config.yaml
num_hidden_layers: 14
hidden_size: 160
num_attention_heads: 5
num_key_value_heads: 5
head_dim: 32
intermediate_size: 640
vocab_size: 846
hidden_act: "relu"
norm: "layernorm"
norm_place: "pre"
norm_eps: 1e-06
positions: "learned"
qk_norm: false
attn_scale: 0.177
bias: "qkv"
tie_word_embeddings: true
parallel_block: false
init: "normal"
init_std_qkv: 0.0395
init_std_o: 0.00747
init_std_up: 0.0395
init_std_down: 0.00747
optimizer: "soap_variant"
learning_rate: 0.00589
lr_mult_up: 0.961
beta1: 0.95
beta2: 0.95
lr_head: 0.00712
warmup_steps: 200
schedule: "wsd"
decay_fraction: 0.466
decay_shape: "linear"
final_lr_fraction: 0.0
batch_tokens: 65536
max_seq_len: 256
doc_mask: true
train_tokens: 254900000
max_steps: 3890
dataset: "wikipedia_en"
Each number is 500 + 50 x the weight over the matrix's rms, rounded and kept within 0 to 999. Layers, rows and columns count from 0. Numbers have three digits each.

# layer 8 MLP up, 640x160, rms 0.237, rows 132-218, columns 0-79
603431562485585508575483521501471451516510443556498525529534492503416570490430423527483480479517595529576558471511506498455563434328505479568604499495500444561489527506538488525467436530506496482433465505443518441515538485552532432514439496
506429385462520526570516483482492532519441503527532510444525446528436578510519518497541458440495444488553474472433528473445483433508515369568599453546494510514503476565557477485451479542423511533492555558441436498509534572492489424412513470
571522489517488548553538563522484550522496414545523460543462485541455446559424565402536514496506545489396510519464605462507514464396512492505518541499499525504434520471506517530546515486394554484483590490549517468588367439480606465520473495
437613443463440500568444424525471478507443439477529515525436461472460515518464549470494456502336561500579553531575558564480553537545453533499479509553447491530496488529334500581502430388540468438545503571483475505552447440527452510554583513
548467585487548472496426497586526540507499503481487458507459481486450371573516511476435494370465482522497532542568480495524552471497505560502497467495476481419504477478549482535536492417444562513446617447529506525562455494520451449501550472
492452492515446440521468461527587632554516470543503549453304475546498595522521576546425508545510450412489437479466528500461552583554582463423507590545487575519582475533431485541546485536557465514551475542513506467481462544423422483555516458
469431509483535484621562464520575512510431461503509463505488526391447474516444519426473448482513492516513509492555408477436470593555531592454444543464439449475589431434449524457478464540489486557494511544522539527526518451519510549636456496
484474526466554380523457415497397416408505547531553570522624491544503511523422461497491461441554435507488515504472438520401515476508459526466554635508413568526515451582403497572482459521484543553535461540521573596468464469523429550599504468
512469534564574508458432563577511507434547447537486534447596617492532457562473548434545461466481498489536452550476491539525475445495496590424393432440506500469487473478527594429471471533488498417489513495544543442562514538476538395561564504
540566548484469603580437514598511522439515457511480555504493419467442453508446499568473561547541546552538502548489503470481578564470489459545486596436520498437453502493507606421598497457470499520520521549422446403403443449493435501508556571
461492467616514527509514473487521480511411462500437481563556510551501491553552453497560598521503458542444445470490506406566469564491586414533455520525557491456376499572477474546459492486552461447550475554531473509569516521425558478595538495
538544521493509535477461515578497438458383505529555479482371518549507505496445524565549465576508427431473549475516497606545487467520634485514521522496370490564507556456434420502433417572507462512581462460587495544438432392407536476404486508
534475450624602494511544455496429540460498503536617497517387547454434506496484562417494515496548560471525430554461544504497502503452530510564582499484471459544567452582479464525540475572540507499530552530536594402495477489554530408464467393
483539486523463424541508487551506536469547443501525580526410477445453483448502586535417493531510464486585498562395478561562510549467462512489532529560457443441503559510566503551430445454535491462485549457475509521444559504522516522447542590
436480489513483494537558446487477547510500455480504530465531464526496524480533530427507557458502522441505496543440492477561469501487471495519491535533448537491654480465567528570374433463547516484607520525511451481486452434458547569487510515
458554492435496587518528545468530443502488488551498466520494526448473522459450542445428533463461526460508481538567382546417553508477547447479476541472639428539459419526404472470499545584475556454452514525467522419505531558444526450525569500
501456548500528597526482455547517529369425546521482491507513426501488546499512459557581391485526379573442535514501435452581511477521493561506554520528476509587488465452486527540461509533549448559593508613501479524520433378530477451406561500
410550491590548508390479544532525553499466528486519480496516493488570471503529521481478508504461598468501545500527488458577395461671562494532537465478605554544412467495567418513517491506515521430471515491487525572623476546552443437577473464
550463571513460539461557501479534447463493516410567411504541539433516396519470514437587471510524476490636470564422531386506556486490539490553387473428533476470423532423436480479433525543482567413478442437481555470572426541470554491518540556
465423443533639471471525506465477507462514525482575511556484505469497553482480528451496506533468483478530495383523447486422467486519489419444510427412502461463393513534571379516528489529511550482553602487519436470517523524418517485516502553
423566523513524497460549480571415457645425503532489522544534533458434517453422510464509480585444449488484529419496450482393494556461410484479568535468550614433504392537497527514501500547415473484538488532532550527524452452519437618430530564
506494507522467503462506538524522585390548495483512478639501427480484471427522482455494547598493533531569423450660427445523466576521552489465478458502531518564502444465450518556543513510442540434540571490493515480543418546540409409472551588
463564570471441436514495618518517455470453477532468469548553560465514534564469479554567448550452617531531398453532434451505572602415451538480434530536447438486434495498507508583358495489480560436550539468543539464514542501549514363559459514
524539498506508479396505520552433480557488514525474449526567384475470554465536495599465479611551507512531505503498496497479451499461500526493498543443443551545564455442489542395566519461467531500505454523441513499385509554444426500500528535
587517476548489480551452472493431453512518490391464384460469453498551529444511378587497573530510519491493503474530424479506479494545355424619531496486537501433536444535497491439508551473565569444540531442423610514454452480467479502516450585
502492491505575549551544526435475591501405464468566530542564480437503484469531511524426569603500550493473415439510506507438579514562565524511456556518571524484528528555482586493483447421532506481425593480492491517533543481564514542377450466
432578457536525543564482494585410497559503440510463559478459422497474525450534490410443461557560538466445434551490503429470557461581554454452569507474558521504405557450461465387499533581497586552567536491397461515493566539494529529425471523
460475469410451535461543537433551475449511456484524554498600487555507482430441458524546469471562532461513456491565547646527513503494501549543491558555439495551524525445487467521563513474484513476516554517564581535485514465449470521523506441
511456484520473470485445534517529497519509529500451476436512475483550483535553502511468511435549492571413444459530496498499544467439414497464462500458472450498526470546450506517533496539548526467556451496512514563495436507482482498530520508
455540426414554517473435483507547511488499427498510500468447491519447518538544441515452542467546501565529506477442455523424530533459498526406453457553572537481474437514516502567441510475581508491565554542382643469491513567576441515570436436
404562503411464503497519496490476548613428567478445519411470515484543375539512556542548471544510557509581575513381430546459534582459447550509517533475544459549442633549539497523541400434505509460537563503417532564408571463494440406458569401
447404538518548498482500465536437504531506527518495489487523571511534477535530468527470463520500531498459490539476467578423475610462535482458528496449405548497434509499592558544512536549436514470528422491504518432532586561425433516498449513
411519458442429515623524475574498473434609518506565483530461494560485446462493611451471493497449561457590482494524436473454473481426514480448411539447475477405502476524487492537558523498384485556535526523480535481487485447516477571475560539
510503547580575528461579476517499514561474570517442474517435448482513521468581491601431517474495487479507402439505422475446449446527483548474470502458537458451399496655494519520438468451483420487575498554412473560453519524506425449512503583
426389484531524425462460504525524511579508478439598446436488511545435601507501449475573456606511515495437478590491416488523461474530481493410516559465560504521586411449474492548439539489436531531619495488554487527505565465478521507561455499
477397528516545556412479461511458518462531497530464463535563444583500471465517554486439470492493437533502495533426501564497476511605494535428477413512510493524581451569480465499488545434535550439455553450431519529400456440482520519536486536
499588456390467565530508467575476579510569510515445497475480528506536417440562398543403463508521493503523479476483418335469360548445520522501568493486524548533537469464481524548482497513427478454482581475453581512446510437526539493512512462
503479506389513473484319474566502543540471430535536577441534458477521397376419504522453596446461573601489477554529441514539420529565402509497530510561384578521448424495443554484453545516453451513455477545503398544573532477442531479485579499
476450506506529549489561528483499483546498560571441465444474503458396548491518433619464461573420472555556563470440456516474493520531574572466433466505475424496539460553575509551558517499565541570356516601497531453593534385534532459469437482
500423452468492478566510466577436448492446536513596498443417525416557483489578562503549465458534534506528406487541389582539430488548453505476465484584513514473527484552543442536554560538490489575483540471475486494490503520572549497511542469
457466459609511471551493378517535480451503556473450498407563430480458563503504556552454499612428515489570502471442477468443566566517468508452493462486424479532526445600437466505480499546453477416562520567442550592472480574464451370488612444
462573524512500530446545451603484517532592549492493433484488497526525500517488510465502580510402486480427520490457556533433521559539441536451544484523544570545449572510472490592516449562515481505474479560490435393448498533514551530469464479
401589481455450512519454465542390583502443451528506537510513521462436515526583548430596474517488538458453534524487493577507511444514564531536430493468501566553488494467569483486599460498583539371541610451440468499551529552524600507536567380
473566509629471490529531439594470419450431491473503438523476490419469524521398524456461542593403535412476554599498486565526512572512481547473462529510495527472451518448560501572466429469577523484539537474491461557467517483452488475502502521
501599519532507579576514533513524484533428457603456521620427558481455564542552475541490471557572424489493510558533551460538533519555373478386437467427540557412502514509416459484464523526567491475482476578493509525518461499495552541526456524
497489436556533408460458477482492521499561467470505431524488471542488551490445489587425536604488567505533493620445463533466452462463444515472449555497483414462502541454582494530494449480453550493628549453527534481527536502463504442476564437
494453477492587521466559447565577519562457510412478482435492583466408560527420444467460537578447520409478490478417484520438498440400431407526554553423474474391465576612508511585445469470528526484558610513519521535512570521451485540529451541
576568425533477577559503474465537509517512437439501476578464502484549513564542501482553387506451541412429556473509493553505486473521507518559527500484530546515506464594461517485501476519459451425617554548571517478512530398502574596554522453
500505515604524511526502484403467518551491498469510489417552476466432595535547547494453531467527452490480560521365560548503593634492517416506520529594478508535481475423517533529473554535482460436487529512546498442475451497541580470525390449
502654517558536412416485496562507452492533483572478492473444514473468497563423467489439600430473512614539459548465498502412472533510486546488479458491563517474488565513571464498430575504535411514567538478484571505423454538488530518545474487
559503482521463513535491537527447465573572530465522520501502424486476507407455465495458494462607531476565475568429588562397535417443470468560371631498450492442462568519503545432500408518454453516423413575481598494443511548475517450501560452
496549466513582567478563481471509477468537465551528432459559462492491483571484447487470508505475549548469415516540493579533434546440523523454490518464496564558506496518461383489447547530496424580413517564523509472506439471449532455548468491
625513450502548458600521554472425535417480617544539498476445424565531473507594596442481552550482458535425388407657452454485516549546565484321417454452430484517530530548555509380436577488527410475548531545526551311550561565397507333503486531
588536433589566518572507472558494487516479497506500511539493468556479543470400531532470501525511428580547437539449427496492434582475396460442525576505493534549580564522563502574589471631508443541512432529581523508546532407513538522548542518
498548468512556560553420499540548521540449562436411417512372410591465513539521647456470499400490492511540461425582471546452419475504474518632348502608468443495515504533461463635548465446530489611443452565469531611533533510475580500543490569
455444472502421567554530499465528496502490594493541465532472425489479523519531523505503480544513525508533440544509470548401493518530425489425561428550509460496521556501407547464507487541470425472484409516460436523402406450464501555525431560
478533523522561490492528516425458458509472598564549375471649429543513508492488515485558497422485478449469604551512549531473493417527555508517505532611457548524485501526573440456581487482495528560447568395512508418536488568497472541506477520
435408589508540468576476421506537626541458589548540542505504490469528470479586514523591519451471511517506532566455470487451502524466394480476546473543585540524482475441538519567539479450519497531555573507580505446428466524442468492402511503
473520553411490502480565439474503516493512443481518499574469451476442579431451397490504450485453545466527619519573444465563546536536444531566516618497533482392470506556455590490435539554626569543570530471475520551553445474482549498502525475
488521559548466508525403477456431500473598469512476476513535504423483537387401447486561531526472422482514486468476410567528489501584526542589537463460532450603402465547382426540523448559496420473490441574471472468472442502512587480557543550
494498459444457412546452580560524511471442484516504459510514432423525519512507583548529584566579525560543436581552435509565449550536481451553439533497453514548496518450492494511461481526521471532484472498482521488498498537468417453430515489
413474531506461486449470421479531487529462499439510558657427457418534483510555582529517493564512490556515548558552506499452366491526524521502556506602536478454593484477425417478559550511525612436574553481499535461518455476533490471463528422
498465476558461514415485555588543457500537499528522480523528480513471467560401532462473448538487489475508421440481533465551477471545442473445465412592497469411531387473475500425532476526464556532457535535552543469470490574489512509515504508
485543503479476501455481442597507478481507448558575489454519493436525436465436504441487548410447488496507463485517597457529542511500494473484453571380431600498471590549465515427482534511550599423495510562516465525556521431495518527526478501
563430461543533564473556578507526512399552526425486468474481573440495521535612467437386481459498471494512447609611450482415453394549625525430528486469492543556503443555527532521379451483488472476566539485465493578537493489451543534526532616
486480518489451468454437510442565573472538493494565498497496508470551556445545432564444466584515552457550478506553441517523399501538374466456509542470486487452614535445406544534594460459516531519433640520471425463510473541454459499571524506
518545467546608453526480527519613512565555533440511567515482500580520489492544495456441572471634430563477475455498522530500491462492513498419593563601437437552570565587480446532392552510490552565460441541508509517528480452452529492448490535
556493511573552490584520466482467482509481509463483598469527470489410433516617550512534477518531610449453463480571519579444491518568506496533506498537468583504504540394438521489516559511556570446475467498505459614537509528547491516530491553
464522491533479517437487462497456484512468479449466519402466476542522597588543596479445483502450524527551490592499398565465446601498538487512521559542481464428569388420500514519452564482626490485563503555536449388440531613474507549459488582
496517509440444399609527549575569491521445458482628520542558495540509502456506548559525523443502522493514487500516473562509463451546479512474445441442531492452516585428445516501521561417491440380444499403516572428427502393492472462537495496
478464448435469570553494500472507416528504537441498408471527494546496529506455514479433492467528543484534412438562520450558481446549511410533558528505429467543490450459471490507564430599455461446597461523556588562502430447529520483466511463
424527501434508526475495528538392474530549541512533428531534529482412531452601498449519528516511598464527509544573521544510502545479477407380513509542543522453581534475523615460529495537486451502537569559379525587555484478459526496440542509
361517518453452561578497525518555481496504483529484489513536474557411547543500513469401423356527516424469464514558389556567521452503557509551614548474548431518490434425469617623469560564460547488448482547502479399539535532559505479497437538
489478465433526537507557418483413648556511488481497565511516505482528491632524400473483463474461561516587480473557534477535475459495454571463557446532489476473559507472475506500539541474445564517524443594381476442506523361440520524508450379
484609460511478446524480440621484457490382639589479569523480524481440544507441460539515515584472478490520430539470504504472500468450490465511488595547497483546404557479567551489497498459442481542498466535487506472522484468474524576541501537
506534619493569481557511512525398447393447469534578470512499505614489446478552481472501503497583494509466574513541593456496533436493494526566459449443477545540497536437573509456574474536442505495518462480583555501454464501556549406394496545
511486559548425542532569450419475468516495569588548556516489535509410578487579496517516531494428565420534470507477482504463496446574490462489598480496515445461501397527556601505505460475443432483435481518500458460433575602523520533564497408
525464516499509476503525434549527442587486542436469428441500520443475508555443411442478560512513487628543408565498429427563481558581567380513462534457472451582416524461514540459593392451515582501375575443355472535514458492538527565468561558
473532528439493495458555509478464479552511530557498560473494526448460403508540587464499519480402565533548469511469591458531544446506494516532562527397560432545510476584469418575533479489588502476470471474432511581483571543540459438470489502
552475542532531510528502502572419499547472522432461572483431496532470499569523479465440472522547465511457434508472521507458439521437557489526483431559545514553518523520435456525569479489464484490446574486549489573513501503508501430484510431
527522422572519468496551570331551518569435467543530563423438463493466436506482470340505472451440565490404459504502418428469422535460452478539476359420514492553486506568539545504503505565472572495496551530421447521541528561507485467464520457
557514479548511448509520434512520529550581479495535526510415525419590527550438485552468495552569511471448557460431420554567472477547495493433457469550540462536553477441563500606521461475550469488445465511424467461551663491493448491427521413
463572476445533484532545457537464557520529582469469560526517509518505503519535458448519471590468422544370541481478502553471502429479540485537539520528459544505532541472464509584643560512496488520423448525490473409495484575528639546507475531
421446456513603520483534447514503554459518479441596587463528434543454526554536534401532545559538479515573488480500508493561523505516449484538504534501503461449531504492580448540613467463530452491465443455521531467422521435507455436509447617
491487357525567548478484528584524564623516481536540479542492454522512471367433563495493467535537483496473497530527490507401462493534445506494398531471585417389497455494568543538415591413515548486492557588496453508464543497466452540469550497
475545531505491549475521513640567512485500543496423540522451487419517581556494440345518511453595475478472478548475553516360402465551639546554568418436515436555521417484558496547537487592500500565476556459522564535496475568505468511530501519
434529432533525459553525454556468478480604623537529483493521464418541540485480513507402467534586409447485600459566448496508512415494485475521587566397538397521546452595578499545450431411510547520513496486418490457567567527455524512529474479
# layer 8 MLP down (transposed), 640x160, rms 0.249, rows 132-217, columns 0-79
513505529491424467504437548489469384485484564527467505419591452461443485527555479424377408502461534472470423541466416458478475474451473502436466506413431416557523503469451526489506522516548476512474398521421537543530556540548494538514546466
473542562571418435502494563547538483501464416448547483540535527458527519448427527457461523437511510561406560486483502503566506529426501516502452515509546439501520482438483489514549429551479486541522463448507533443489492496387505495512438549
497515472517438421449512423436536376457474455462499412579382495523484655412566418517455354588530574509473479572495512427572543471489490539587571528462516480587442476545529616439526440501472484596485433388486498520397535541566487375553563482
542415546520563415507522465575486487479497425527499493481488515459482503481475384440519555466592535472602472400556484461492504465456493539376418511559582523444532541368553427522498602457509511459488468575556548493485543548513450460467444463
512510555553534630446449444513542439512599565465537462488486530570533503453542481497513620525520451539480527506441497528419440526503482516470462438380545453524488558486597544486525491506416473470454483490500447519489458485534502570515543473
513459539520394550513579558499526607561530476538500579580527400416531471451388449508533561511488536524455412448533570545551386509519604574510499559465506451537506442465431535530457546492500522536520597513559524568442542466459508494578522508
570450436427495496488542497488521436441540462490571447457492468562409454457505531512526574518458547494490479473605534466381416527550566518518417447545507479389565484534576554547538554470558462513520535556497551517402561510543551415491476485
556587482492463487443492459526487419553527485531539492555493435588606559467603539529432459407509401507501523534503524612598513395492561505587511555555497444523482506514559441430459490529519433511504458451517433531513436470479570520467546515
447493471462535499489534535424509565484441497564548553494508429521434572385590545541467512503516408514438512554456599496445585524555563525560469596467599498380524419473442526429586574553501540519579452492555481528434513445421499495425478535
526532520474496521448457549527528508498522514513416474520547522455557443467466509409584442522480544487457481503527414492520534504533442495416532464521533531580460515531434489499436574517559559574394529452468458524537495456563385484520499502
612488603435513559621488511515509504566507578506508476486472505486494408596444506485437562521546512467546427504508563510534480478496456566501511544492463554567505474565458530471639451549484474537472543487441504535306530469518518486469535480
446517436493519563460515475456433606546513531493427542505438511531460536533542575483544493423499412447598512595473461404552477449364490516533486492583538479548540515486466484484440558425520476574451470442530605543494446571567565427485559499
436530536495465498586571432419515533503511551501516454401446439498436472516518519558463487607503508447511615468484534563423531519635435495453489440539547514465551475373467439352543550492552545522539524426516377510432400500485427469525448471
495475564476532420528460521489451574509447509413494546502492487497538613462504469475526564460463517510519433435556542502548480482523392498584468536482420508482477463559401542520522547495478517537484420451532459485526509465485502570551491468
481493614521557510478529562503482430447421492499450426589418525503518530501428471492454479486525454480426519473517557513484526505564478543512526524535565557513554448480458510463513429499550488548433506521483495560480460466491429497482476533
549482439533498455613580456532487480559463538455476466446476393497434514492577503554567490530471480456424448495434514404475578539489475492462480482486426514438476539457524542519504532468492462494482512452527475595489469478501471526414478445
394466455579518534470561454556438561568476533481506562504481489555521532440510515464358561457409434528560512472596393438541528513483447437550431477430604532490567491552496473426581500514404449555494517516603468522590469521475546571497498468
532489567535494536499473502505507479588522435410470585579537648443563477290438535456530492554502515484510492487587454481602587547516535465604579476574544553470545516368493579507490483462548540489574465595553452409513600562400398506608567528
494525565436566492443534476423498476448406462559503457561505470473574494504411525562478501608557443508485686499440456563438435564501479537467424484426501622533567406494472477540608414405575516465423529458574550542570505500439452443538537507
483495518554455464500478452477454508526473520527392439556546494511516474514443492483511527517481520477534473609569556478440503555484467471493428423526408452524535520470493535448550435450513545507502512454426526460456447502527519564506556495
499487390505542370576499539545506439515512581574410480541530498589559546522485582530483457548559513472531595496402597570532514451529596430572492459502498496483536462515503549451531573469570496453553404510539510564502530647448538496458494527
583490412540564491492531569595488534532468538521488456447567490472355520501535430499510451435467504634522519528568447498555485563522524510578498422467488538510427469422424483436469549440530483422534554463570480443401420512557449467514493553
482514474478496437552585374509447478551441446577640529580462459415509544584448399503486408484487407506619495486510442515591523445523504424592436541481530441549460505564477557516448500414508467438570548473553535502521478498626517585524453481
516589503534514520603546455483491502447465509532510580603463444493505544463545573384431440519468568435416422494463445493466496416448469493458512556495496533481513446484546497522537488499505492445569568517459530496503540490494515391514463455
463470490532542538536444493509465537510525583500527489444535446415381493443448528598542446478428506546501505445544490452427460460499542504491424527471473428484627485479592527474482583522489479501499520554525539452492454466471546537488509520
563516535543567450519453496560493440399539511458585557443533544525564517421421505577505523598507503502491570479521513469551481369425484601558442488460544460476479491472474493489393476561513495539507492506470479469487539543454537567629542549
479382578590517471505501560476584569538494606589522482596518374581469520413526524497460541551485374581537544493425481425498447542505489475456550483454555505489497511529536510491459502492510473465536354515496497519481523521483521413570505470
531497511473481439518495440514539506470503542511527544531426428568453478491602526536485465581528399461556532538504559487568498530549484521497566481525458499592506483557473479415571532517581505511542575443481434487485543484561476494504487511
495535481417552491541468498514480511541519512480643493508574513495531494465576480501491488557598463528461479410453543401450489549571556477440484505544487473486574494437543447549403538476526498459467525527572509486497432504556447465401547514
631586539455471484486490523491574390582519581500506446500525472515496433594638500534446485481399569426437425552482500440510464570596483548537538487555478548476420572536519461543490497476435446532496446478499464517534483443523489542455515515
408533463390491522503411559483567362489467507462518509415503573528516388439431459554511509521438543492513473462542452495537441536471533479520555476470431526559423546398461545506550574537484514474466527457379505431616493551617533501551470551
558489498518446502556469508411432564489495585506502501596416465456478543513414509589554529550490428498522451468580522594475500495541408515538521388444415570537508582507449508532506522623661549511595620543583543463436510545471537452516480405
466544543505533537455503506451498585502477452578446362490503476495487505518604486499553458513603573478493491460421550454473481551507459531494561458473550535439443496471454495455526499440455467545497509541505426529479521505529487479480508446
462520556494448537474405541455460489491547394502605455508424418470482510505510495501496519440550454463518505600509499491512417506511428508541352480422455507487497471565445539530555507542491479498460487403427477502456504500391586576536393515
511557478465513552515579479564490465451511511426375488485597535433411512508489392485474488597480543484533549514460550536415588410503406530439449538425494454507489539447526528491518535414497470527504512550550550486511455509542463429504476500
500497487472553472531452547428545551513485521441466522541550455448401502473498555538496402479534497506433544596538499541540533569528477467562499553608467482408446451500402543473476477461409426551563402506497440487510480424499504500466370538
416608519459580591504555539522543586507628547532496523515468499442479466533559531542489512469565468431438523471469421439495472537470540425552495552608482536520413461474537574516472370565466548612555456511500429548494461568568446511522488466
466611443498485485497577474481537545524471517422497550431523563532578520536482475500548462520536615428509590606544455505561591423443388506526481488452472453533481493489425416573524472481440593545551485603519526465484563411532544461488433452
512526535505486437419496577469404530567461503454466548586552471564528448514483455431488542514425505468528426460475539461520521392449468514511495469527556553472438513454535522437427510478552517534509502393556488512403472500428466524509606497
503503514544503490414469536463518490509474444521500514530511483502535464543508498526473540541520472479495533515578542387501590578459481535473492543441512469481542461558399534466438477513573498509493551545405477447508533585418609522544585510
516573449578556457412484428419484431569496498540496437458489567524560526500520447439496520462513484460524531472560412575500552600547515526498496504501514402519587512510525469595483507521495516558477470551475477523508501379519506558662519516
473501482439453509438474437471402470517422537529487641443537551519512489459501464528467408542545560436542573460467549462502512513511468424492537601518448429497529533486480522559454565450431512435531491434612556570475492433548356502393520433
552478552459476626554529455565578503516546488508532542552609477495432576536548528527445498534565558572466540488450465493497526507538482515543511517488463510553536529536507535535484460524420541486552526490525547504581516540529573513516481480
484420461483530509538520517459459463484521601593459436474598536625528546410485446403466505481553457595536529550597523459513399625434516453472521467433519489526512459558494465417428447455544511543482490520575501533490526385447506416636461517
534534543487517439506561498484501542501550573529492539412521470515490414601511520382559541504563537486479478433547458469500539438498495347506518532519522448438456543491499581508448495513527534500442451411330504567455507432518489543514641446
519542560460458527589476513498499494507607405514501437499449514457462446481525507467536512416525504450495460420495485602471490524458450501527463486434497491475479550428528508524474512516538581496405453491424464453534469440590500479475448485
546459512475579489521501479403513487473607548553526535500487438563479481548479417573506621517510489424454469590519475503460550447496529467504547395564477438518478545550479444528556565408553487476547477497507466430428548511405457512500415481
478396515453555383481561486485414546539507487535485469501539519453525520410567460504455571499571582459509500451544541477488480528560487480552519511522517481361558482469534563447525476473364517475434517475394540483548474482532454466395467463
516554511558447531530423502526477500467502463591412530491523560389494506494513477472517460413530548539472468495603564532510566512539437414452414504524541420526407501501526515580444502517656583540411514433532401543593536431531500533401472518
384444509442575472402481489510488421490495433474550599453590476538591425442466543560558525472420519438436529426509430433472433436447426527452482466508494495518596461580500467428547518422463521432486424496482557443545542554516482436554521427
551520555469561547495556497484612416574486497606437467484568560570442523579490520504493594484484468628461528494524542374423497439378462570547535449548496465430455537597496535435533518498527513465535627557489362438440535470504631559419457627
462474569497497480532485487528454476491460525471589577551453493451501441516508532512481499512478459577499454438525493449471513495460474541515491484546560421512500507559498612450519474427485582469535537446455578574563454408560409616550464500
519573460547468526460465434410547524516515435458512478451410565474520503449328489537564509539455514536516471426524511689577469466456521439575480361551558422429646444508486522460571430535567465577536519502498572459626502494608519544549535404
480472499434373537456527534526581599548450450553518580523506569551548437541556514525496394432464520516483520553583521506481505539464531543513551534483556453494499521593478435535381583421399542474538528418548456557594476427587602490489476561
572485464595514637487471506509506530475492531498470423457448460498518505480463495621475528563465533533421472464456505437485500575581547554495498508469495514547529631589566547425462443459514466409629492492465498523431561426510423421495421535
479432462572438488531498424470473584482579535480460548465537478522480575511452434529518621511492557519417456459453389500530494543472497468418542489532502501586503550508470605663612533582516526462460464471428375421414521462445569606458450562
415567530533511465560499517494460561458554553524561500563462503529476480497492541517582499559468532455515405545480483519576520572575551579479613543440588486397549602559452531445548508461467502446532520492432452540633469381562514529473524438
511480555406464445451542561603534575508534539514613450519625426552525514455520627451447589498368511380464559461453442475498422424548514460409463554521548488504572454464464548502521477522583572384553557469552450334449624511472526456550472595
501435478460499503526458556566532419502548422475515449470606514446471496490451540542500498564448435541544479470507563541457443500439527512464469502518499549457523546453474465432474511591447484471438501608546419444483551483570446470489421571
531424445444500457485466569435524470531531549455477574430535533532528450436416506447553565543427486505575506472576468462526540537466490400552518432534474424463512459494500586579513496492523548469455476523544527431513464523415477529527419405
528518448407478478503559465489439523525507466486530620494420525484500444505488490481574492445544551510402458564486502470543547527562435488545474455529524510412522485428499494499439465391521416536518456449494550529431514403425367483439537497
552536486560468521492475499495486574517497452561380469450485513453526452476480501470470519518535629533507575502544582483596447411494516489544513480473511513535531497531418503462424501460535564454517566493543417446564594520528478521541515482
478548557418591477499546424549477483550488523461528419500461483488465556511509562523436483551519495441573497481534504471559574460462493535456430513486487485525526512540496509575524536531483498586505429476531510461568453507440583480416471462
565497486543523431487497504488454521489565522453465433467526493472553472572498425487517524431512435493485529523464565442572439524593519492352549589480460485459564505486555421543442503542508507484507426457537531601479404500536495577433453504
577557494546435554523461548463510546455486487416549505434437624491471475458474513559443459519480487619486479547476527607436456506504451649381478510495561455552564562446490557493474451485443531436478426385563517619490477469497479406518415563
425529574503500481485474461574527483452473523524466465482447529493506510474609440489544578391470611452444548463569452448512495468540561548475542482567502528479471524506479415546448529421445565572514410437503535495538427555585539500554522444
433525498454468438396513469496536430581476462420466466474474509442486462470426573418425523528567547533474510505516535505464457575612569522468495509503525456551545578480465522508455587508464493485401503573438551497505528515528419466525560485
510512466531548492417465574491463482578475526512487527513399538527515491516387436453497454537474465567570531492478532537422513493612564485554524585516458447431478456459495502450632428505462490495473454401504513523401511526495517459536454493
523458541557475572470471526518606440419581498549507518467504501514539433419530429511467521414536466440461439611468578584507581577517487514546543412475498504529506447564464494549512518463502605522409440418429526529510498523515487540506490415
569519525447470578488520648573504483617514496469436454419478570503465492459618491480529456449469508582507500510452557528407540676568423499477491451520566528588479505548546431578513525481492485478380493499538578533632458496589445507598488547
565501545526484611573491515451517554528468494508574526500461441498509498491577520486485484460482534535578456481532465589460534474429549522457452532494653483458498551483592533460488459468486467494553424544494506465448503529507515487497529584
480503455487440651391468402516443445601530486484545517530533453564523458525494530418445529570513465471518561592523476524459512529468540543593524507424565505558539521490523489535526552607519508521404432469526521558545448567518471475551430507
589490515496505465488439448464365510443417548474539482484435448419517472513544457535477584520527458448562549473595529594460514574569475507450448547506512558549478541522489592465485470435598575546483549431483495503393526511451518543507567530
503546439471518619478580402563490545527487398453508508444569499440510445487531499474561487551422480515478469599566477435537406581479465512539438474543535515463517500402546523490505497538477529513555517413521534483492518521532519496516548527
502459463512477543451551477539461543470519486490508494449580522632507613422466489481424550488517499461459439512566586560533469459405472484523489541556632526473415493477449554431544460533498456562536561479580442384413548414535471456452483505
461518373485566577520509449580630454569564571391549509486528502406540391464520482495483543503494505491460509519417502485578487544504485463574564498443522475540443635542498507532405530467479478472445451505465450564469529344388489423501543457
580524453577537483543499525552548504514582494475539564495494497571479480504435523558460493372427455418534557508448415539507675579425484551525466555554463500397550502550409558472427453520474585540547456462520552574583529441534499551447452515
458563502516529461466498473433512425566584622589484540471402490520575563495581462547488488493519525563490606468514568513582576317490442467437514429492488389527497497521476495586470540484517458554469451537482597540511581513552482431481466490
490508513465540544502558489499598538563458561439497446563485471527622490507445509527466458482588464422460554487519471503567571560489452510400515572543554543484552487497506505469493431492533538508545500593499426440524519510528464551424424393
517519491460434537507395549485444504407523445474504463563499483504551474498630517533503498528539433509501443487495512483496471456520517477524507545504404532494451460370486551515495508470452498457499488420451495399495462433458520575434499492
408529562535490466400527350484441587402482483510514540541444495508519474519509560519528518440527508540586584410471539536533494547554473541519528424451459468507542478499584464513552490462544461448405481534512494488524496548530485595582404462
535471609572483550462437621458510458510463482472513570544469507441468482529515556505369527484464490560438473552458609493449413507497484373497602580478507447504486471560447480478535498540555482572606481413556470498474476497540481551532517489
458427534461441578439483531452510495463510466563499390483524434496550467536557547515467498528483522535465546522527469480463419529440525539459493529450447511497550460572487486504456498553489505553445547442601557552456475425374593480535472423
556523445573558455502595489538467527463395474506527589588495526606422476519597498535544479445519415492429519534428410489546504475427506575573539339451509538443485520531419466584593423551574483444479520563479490435397487538564534411421646543
416524501495499462436469589526411481517519476433484599419525438561533497526483424415552541548448449539562494501533446414471551517416475503533508474385516514583592612467554520513504458562469488509415558534554470466496383494582499511580545567
499533498571485535516493449560535505445498514567489500478481455575505502439432471422551499461504509486580412579579436530412561507469567585533503512487454488467550541531470556394476573462434495507413500474612436533509482527437526546476521522